config = dict(
    num_hidden_layers=13,
    hidden_size=128,
    num_attention_heads=2,
    num_key_value_heads=1,
    head_dim=64,
    intermediate_size=320,
    vocab_size=2048,
    hidden_act='swiglu',
    norm='rmsnorm',
    norm_place='pre',
    norm_eps=1e-05,
    positions='rope',
    rope_theta=1000000.0,
    rope_fraction=1.0,
    qk_norm=True,
    attn_scale=0.125,
    bias='none',
    tie_word_embeddings=False,
    parallel_block=False,
    init='normal',
    init_std_qkv=0.047,
    init_std_o=0.00922,
    init_std_up=0.047,
    init_std_down=0.00922,
    optimizer='soap_variant',
    learning_rate=0.0174,
    beta1=0.95,
    beta2=0.95,
    weight_decay=0.018,
    lr_head=0.00972,
    warmup_steps=53,
    schedule='wsd',
    decay_fraction=0.914,
    decay_shape='sqrt',
    final_lr_fraction=0.0,
    batch_tokens=65536,
    max_seq_len=256,
    doc_mask=True,
    train_tokens=140100000,
    max_steps=2138,
    dataset='wikipedia_en',
)
Each number is 200 + 40 x the weight over its row's rms, rounded and kept within 0 to 999. Layers, rows and columns count from 0. The size before them is the row's rms in percent of the matrix's.

# gate: layer 9 MLP gate, 320x128, rms 0.291, rows 270-278, columns 0-127
# up: layer 9 MLP up, 320x128, rms 0.28, rows 270-277, columns 0-127
# down: layer 9 MLP down (transposed), 320x128, rms 0.281, rows 270-277, columns 0-127
gate270,100,293,171,218,228,202,193,267,233,289,231,182,223,225,139,145,177,199,159,224,247,223,274,221,217,214,189,177,181,147,149,222,167,200,228,215,181,213,207,203,228,166,217,236,198,231,232,171,150,253,176,220,224,219,221,273,160,247,250,208,170,115,188,246,218,240,252,225,152,267,217,202,219,196,130,107,168,190,212,187,211,187,300,139,168,160,171,208,229,149,175,212,229,284,225,189,208,197,215,149,160,140,209,176,208,146,218,173,120,280,181,246,149,244,255,195,249,131,178,185,233,197,147,248,231,249,166,238,199
up270,101,259,231,213,181,232,158,225,168,228,216,228,161,237,194,143,177,172,230,191,208,203,228,262,277,187,249,229,277,207,230,234,225,229,167,263,215,198,198,124,214,151,214,268,231,268,188,269,117,196,248,210,149,132,225,178,194,189,205,128,217,195,203,216,166,136,197,222,213,196,191,159,217,186,186,125,182,206,232,162,201,229,164,222,119,227,242,206,261,139,259,251,210,181,235,277,196,232,179,242,214,210,203,227,151,230,225,200,194,292,288,296,159,214,152,266,243,158,188,206,205,247,179,170,203,248,190,282,175
down270,097,199,177,176,169,191,135,181,151,188,195,228,223,217,183,254,168,219,187,224,225,204,247,189,175,167,158,186,138,188,224,236,190,286,161,140,223,216,161,139,193,211,178,201,234,190,150,163,202,217,211,126,159,263,232,214,220,273,180,241,228,159,160,261,180,171,121,167,203,305,180,232,175,153,185,297,218,191,147,200,209,89,122,192,190,211,195,212,159,223,248,228,237,186,161,184,162,156,157,150,280,218,175,190,236,127,209,161,241,200,176,182,229,247,213,243,265,234,203,122,165,221,200,124,252,226,127,183,210
gate271,108,171,176,132,213,263,188,182,211,156,229,255,204,204,209,192,161,167,170,236,242,238,199,226,207,76,221,142,197,197,244,157,205,204,277,192,259,273,198,159,137,191,199,181,252,122,200,190,187,179,161,196,238,237,203,269,253,192,139,173,155,160,211,164,238,231,195,252,165,254,251,140,153,247,179,222,235,160,256,211,202,191,201,229,305,227,164,243,212,217,212,194,246,195,189,291,240,232,193,196,188,223,223,232,251,146,201,174,260,217,173,220,191,188,278,177,169,133,153,219,168,156,159,162,273,211,199,146,271
up271,104,165,212,261,255,196,290,166,226,262,181,215,233,220,230,80,161,176,213,240,185,226,235,253,234,263,204,252,187,259,200,224,227,206,191,154,202,201,208,186,168,185,219,182,221,184,191,187,145,215,172,172,170,207,265,184,244,246,182,214,225,270,224,162,172,190,210,183,165,194,252,177,285,248,168,238,187,214,196,168,270,219,239,267,173,197,150,242,230,221,187,107,221,238,246,216,170,175,255,179,189,227,244,246,301,211,254,151,154,232,159,237,165,138,191,155,171,130,205,193,171,207,135,237,229,293,194,266,223
down271,104,195,118,108,256,180,255,224,276,139,215,242,184,200,86,181,176,262,277,169,229,198,213,176,278,217,215,241,196,205,157,231,165,186,199,163,217,213,230,259,198,167,255,227,221,217,133,225,197,154,148,223,166,241,209,208,144,161,265,174,227,127,204,204,181,235,151,218,235,211,197,209,217,244,194,172,184,169,230,189,231,194,201,164,136,162,198,209,141,194,222,220,234,246,204,136,248,200,233,168,298,217,190,167,209,180,255,190,218,134,242,267,239,103,192,200,260,233,230,224,188,265,205,185,194,274,174,165,234
gate272,098,234,154,143,161,256,232,310,182,169,165,202,180,197,141,148,230,226,157,126,261,225,137,215,193,223,283,196,245,183,168,210,228,259,188,152,222,187,284,200,217,172,184,227,224,227,233,166,273,100,194,211,222,161,240,186,227,186,278,166,198,192,240,226,151,137,207,188,218,185,222,211,264,234,283,221,154,174,189,254,222,217,201,214,184,136,198,232,260,224,166,218,154,197,226,244,159,212,269,262,192,195,242,223,181,203,194,174,227,157,202,136,166,199,214,172,177,180,112,165,174,151,202,136,159,149,260,250,211
up272,098,173,170,159,246,196,238,157,174,186,189,232,203,177,189,202,185,227,197,193,181,202,187,175,217,169,272,232,214,203,255,208,202,153,222,179,163,90,160,237,205,208,218,291,217,175,269,210,199,196,222,179,173,175,207,212,173,313,213,261,173,211,260,280,175,202,190,164,152,204,201,168,131,221,158,240,214,202,196,83,183,189,258,226,236,202,220,170,149,219,203,192,281,191,178,254,197,178,163,201,145,188,266,284,177,177,247,199,215,154,281,265,234,164,233,232,211,224,234,251,268,223,254,245,240,267,284,146,196
down272,097,168,210,165,143,152,272,171,139,169,176,220,173,147,211,209,223,181,214,247,312,184,185,160,306,180,175,178,261,200,217,313,170,236,209,252,207,148,176,117,175,207,202,161,141,122,194,210,232,178,181,185,156,193,240,223,199,246,191,227,204,212,247,203,205,186,101,204,154,189,177,241,242,213,159,219,199,190,204,196,177,169,251,209,140,185,225,177,190,140,164,193,192,242,244,167,244,138,122,238,176,133,219,159,284,190,229,222,242,278,124,203,215,177,205,218,178,215,210,245,186,241,212,244,218,252,204,185,263
gate273,110,223,228,215,153,179,194,157,203,230,182,191,154,265,159,197,240,104,94,207,237,292,236,196,192,221,213,189,228,239,193,138,175,225,230,212,141,209,166,175,175,164,171,284,227,216,149,217,229,197,211,102,174,190,280,224,162,165,175,206,140,216,250,238,201,199,160,228,92,212,212,218,168,170,183,141,182,213,223,151,219,250,208,218,158,267,196,133,196,244,141,148,152,252,196,119,262,207,166,246,195,271,145,115,263,236,201,176,215,228,216,182,193,171,191,210,207,202,174,155,194,170,132,179,206,200,187,206,168
up273,098,194,175,167,237,171,188,162,237,187,177,150,227,234,160,191,210,195,132,161,218,145,203,206,186,171,97,243,225,228,217,208,204,231,137,87,200,250,217,196,257,164,202,162,265,199,179,253,168,213,229,204,157,186,238,111,164,301,170,158,154,214,250,190,194,226,220,201,180,193,195,196,201,238,222,158,167,189,281,177,186,225,194,135,166,264,172,233,181,201,172,167,152,222,227,176,117,229,230,201,138,298,252,114,233,230,207,211,224,226,261,140,154,136,226,200,271,164,188,243,187,187,185,224,231,182,194,280,217
down273,100,249,154,213,210,157,182,215,232,193,127,268,223,197,252,182,157,222,161,249,244,130,199,221,238,200,190,222,136,177,216,231,151,267,169,171,219,184,200,218,211,208,235,192,304,209,248,195,204,175,196,215,231,203,178,215,218,96,155,169,243,216,248,229,182,144,191,149,128,131,193,204,137,256,191,219,185,236,247,192,194,250,200,218,206,199,202,216,137,352,217,185,238,162,189,177,182,91,127,186,261,247,223,148,265,220,167,192,223,250,247,136,209,241,132,172,219,217,221,182,179,200,209,192,210,217,194,219,158
gate274,099,210,236,204,205,197,220,222,187,246,221,156,152,237,220,234,184,171,186,181,205,211,191,180,266,225,151,127,233,238,207,258,207,202,137,207,273,155,199,120,214,227,158,175,236,221,186,196,201,169,167,114,171,212,181,193,194,208,196,185,172,186,159,192,222,204,161,301,229,211,194,152,253,262,172,213,207,188,209,116,200,240,262,221,191,82,160,190,247,236,192,207,178,172,200,309,199,211,283,145,225,146,241,233,252,172,219,235,171,250,277,259,237,181,204,250,171,206,240,238,211,172,282,223,172,89,214,206,154
up274,095,223,202,166,174,211,169,205,151,171,236,166,217,202,157,149,117,166,225,236,223,184,241,138,266,175,213,130,232,230,143,188,225,182,185,122,239,170,256,195,109,223,187,232,159,159,199,192,118,192,231,176,299,174,171,255,236,210,193,182,157,239,207,141,141,249,204,225,264,247,142,171,184,215,293,169,217,205,284,167,239,201,227,182,241,183,263,208,189,167,216,253,132,172,203,159,255,177,266,224,162,187,278,231,228,269,254,200,188,222,193,196,171,209,166,206,237,126,207,157,208,179,261,184,198,164,175,148,210
down274,097,148,266,237,164,183,200,254,272,216,208,185,227,191,187,182,179,257,154,229,177,177,199,209,176,241,138,237,266,184,223,156,203,194,255,196,196,55,185,173,200,113,171,194,185,211,235,264,226,179,162,235,285,225,222,202,246,227,148,189,175,201,230,262,175,198,196,191,236,157,224,194,257,199,271,191,297,265,249,206,138,201,150,223,164,266,171,231,192,173,131,216,228,175,249,208,171,153,220,163,230,269,247,194,192,197,238,241,222,147,221,227,164,167,158,198,98,168,192,216,214,259,247,191,146,221,191,163,208
gate275,094,239,279,173,205,194,173,154,171,170,160,243,237,158,181,233,222,246,163,222,168,247,128,137,227,154,146,133,160,186,237,286,157,210,144,159,240,186,206,229,166,193,226,147,184,266,175,170,234,112,153,175,198,200,218,200,225,205,204,169,267,130,242,249,186,207,186,175,119,206,267,195,260,140,179,183,184,162,217,210,184,238,83,282,210,223,250,179,161,223,183,160,218,226,201,222,183,160,197,168,131,224,216,188,239,226,122,238,212,168,189,193,224,205,131,177,137,159,160,228,175,189,204,255,147,238,224,185,148
up275,094,245,284,152,176,175,213,262,191,170,233,181,179,226,291,208,195,269,210,253,214,246,282,217,172,174,241,246,192,261,214,221,177,172,155,230,266,212,228,164,262,217,236,218,263,195,267,305,264,207,167,200,215,181,188,269,220,202,208,190,181,172,187,186,137,201,214,134,206,151,180,219,261,193,286,154,194,206,248,177,229,194,186,144,205,183,164,247,191,296,182,264,257,186,269,217,213,185,135,227,209,197,197,125,237,273,214,219,130,198,278,185,233,178,202,235,196,193,148,250,194,174,224,201,254,206,204,220,189
down275,096,206,168,227,270,175,129,187,185,123,203,231,209,191,196,197,138,183,203,71,170,274,175,245,255,200,147,200,117,169,196,205,175,178,208,108,166,266,214,177,136,200,231,174,228,203,197,233,136,154,222,147,225,235,183,192,184,174,219,173,278,165,159,256,192,239,147,227,104,156,191,203,213,188,173,208,241,179,217,217,206,214,161,171,171,185,230,189,240,210,179,147,221,238,164,176,219,137,126,197,234,244,176,216,181,244,167,170,182,263,195,176,183,168,258,219,251,162,83,137,217,230,210,149,158,221,209,146,190
gate276,100,260,219,140,206,196,206,217,244,204,204,247,161,185,114,213,202,140,145,169,215,183,216,181,169,230,182,169,207,279,196,207,198,146,161,192,212,212,207,204,219,244,190,167,187,229,115,249,130,189,204,269,241,184,266,166,200,200,230,145,224,181,167,280,177,217,168,187,223,150,290,300,279,186,189,236,156,208,171,233,208,241,178,242,173,164,263,219,242,179,226,175,191,197,178,209,248,116,210,187,210,172,166,238,234,186,168,128,181,147,89,132,224,251,218,143,173,186,191,229,213,165,249,205,236,192,205,90,202
up276,106,112,212,205,214,144,173,213,223,242,193,170,263,267,118,193,159,174,195,100,188,186,244,225,205,146,163,188,233,236,223,134,150,240,211,183,133,138,145,265,143,121,267,212,257,223,327,226,212,205,258,137,226,167,170,217,252,209,218,142,191,217,167,215,172,192,166,170,222,170,157,193,226,148,195,192,178,199,235,236,212,198,236,146,137,272,220,198,172,186,185,215,166,261,170,129,248,209,245,217,200,163,175,276,234,259,216,200,229,208,242,185,196,186,209,192,166,202,209,212,148,168,133,224,216,204,220,143,217
down276,100,151,165,200,113,167,198,224,188,253,218,200,204,171,283,178,198,234,246,210,165,222,132,211,158,180,175,131,210,214,147,283,242,162,167,155,159,209,145,159,205,148,197,185,219,199,187,262,162,183,176,258,152,189,214,233,156,141,153,104,193,233,151,86,285,164,94,184,243,204,268,228,245,229,213,185,160,235,199,252,180,166,169,152,226,176,270,114,192,189,162,199,163,200,251,186,192,224,244,258,243,199,196,217,180,196,200,194,160,161,214,243,222,142,182,175,188,215,135,199,188,231,245,197,152,208,231,209,216
gate277,103,249,183,263,226,129,165,160,248,180,236,208,217,276,162,198,167,153,196,177,155,217,162,199,239,162,121,205,206,201,206,230,236,208,144,159,249,150,224,151,265,193,201,257,260,170,209,154,255,173,220,176,165,200,239,239,206,187,227,219,186,199,206,199,173,153,195,173,146,128,203,242,210,179,273,162,166,124,245,171,164,236,291,212,221,188,138,234,204,228,202,192,174,276,169,227,199,184,254,108,251,112,255,241,130,234,226,256,266,169,203,205,178,196,179,153,196,191,214,237,148,163,266,252,163,204,167,178,134
up277,101,158,154,159,171,213,184,234,235,214,195,183,213,255,202,151,232,303,176,232,186,269,259,255,201,235,247,208,199,154,227,160,190,152,194,198,148,223,214,227,165,194,181,213,215,234,148,169,229,235,216,278,208,217,225,159,212,174,161,182,245,221,238,213,112,206,215,188,215,232,146,240,162,158,157,195,213,254,181,167,177,205,174,229,180,175,282,203,268,155,178,245,184,175,177,122,243,216,278,241,187,215,199,279,137,202,129,235,235,194,135,148,184,323,162,155,153,253,257,224,278,211,181,164,209,134,199,176,197
down277,102,164,200,195,135,218,211,197,151,238,218,161,169,203,132,245,168,159,245,151,198,195,172,84,101,224,194,306,276,218,129,177,224,158,168,165,129,175,199,231,187,159,171,212,190,177,209,200,144,241,169,148,132,229,215,143,203,291,203,130,278,167,235,204,152,200,251,269,163,254,246,193,168,181,162,183,229,294,197,257,222,215,141,234,260,205,168,227,205,181,276,243,188,137,196,196,209,184,202,190,157,204,215,216,188,195,236,166,143,191,194,173,174,164,188,176,201,142,238,163,193,176,206,211,230,193,234,179,180
gate278,102,182,201,195,150,261,156,195,180,220,262,147,245,179,257,142,273,210,201,218,161,214,224,265,168,232,202,181,296,181,184,143,166,157,139,229,214,192,126,192,179,197,132,212,245,140,207,123,198,235,223,286,106,160,235,162,225,225,130,153,176,170,195,143,201,131,195,197,213,211,186,253,185,253,253,232,127,161,177,185,226,226,174,164,157,227,160,217,183,203,163,184,226,224,230,173,146,200,160,254,191,187,166,232,225,110,250,168,234,244,158,284,203,247,222,253,233,268,211,214,178,230,184,219,222,252,232,197,203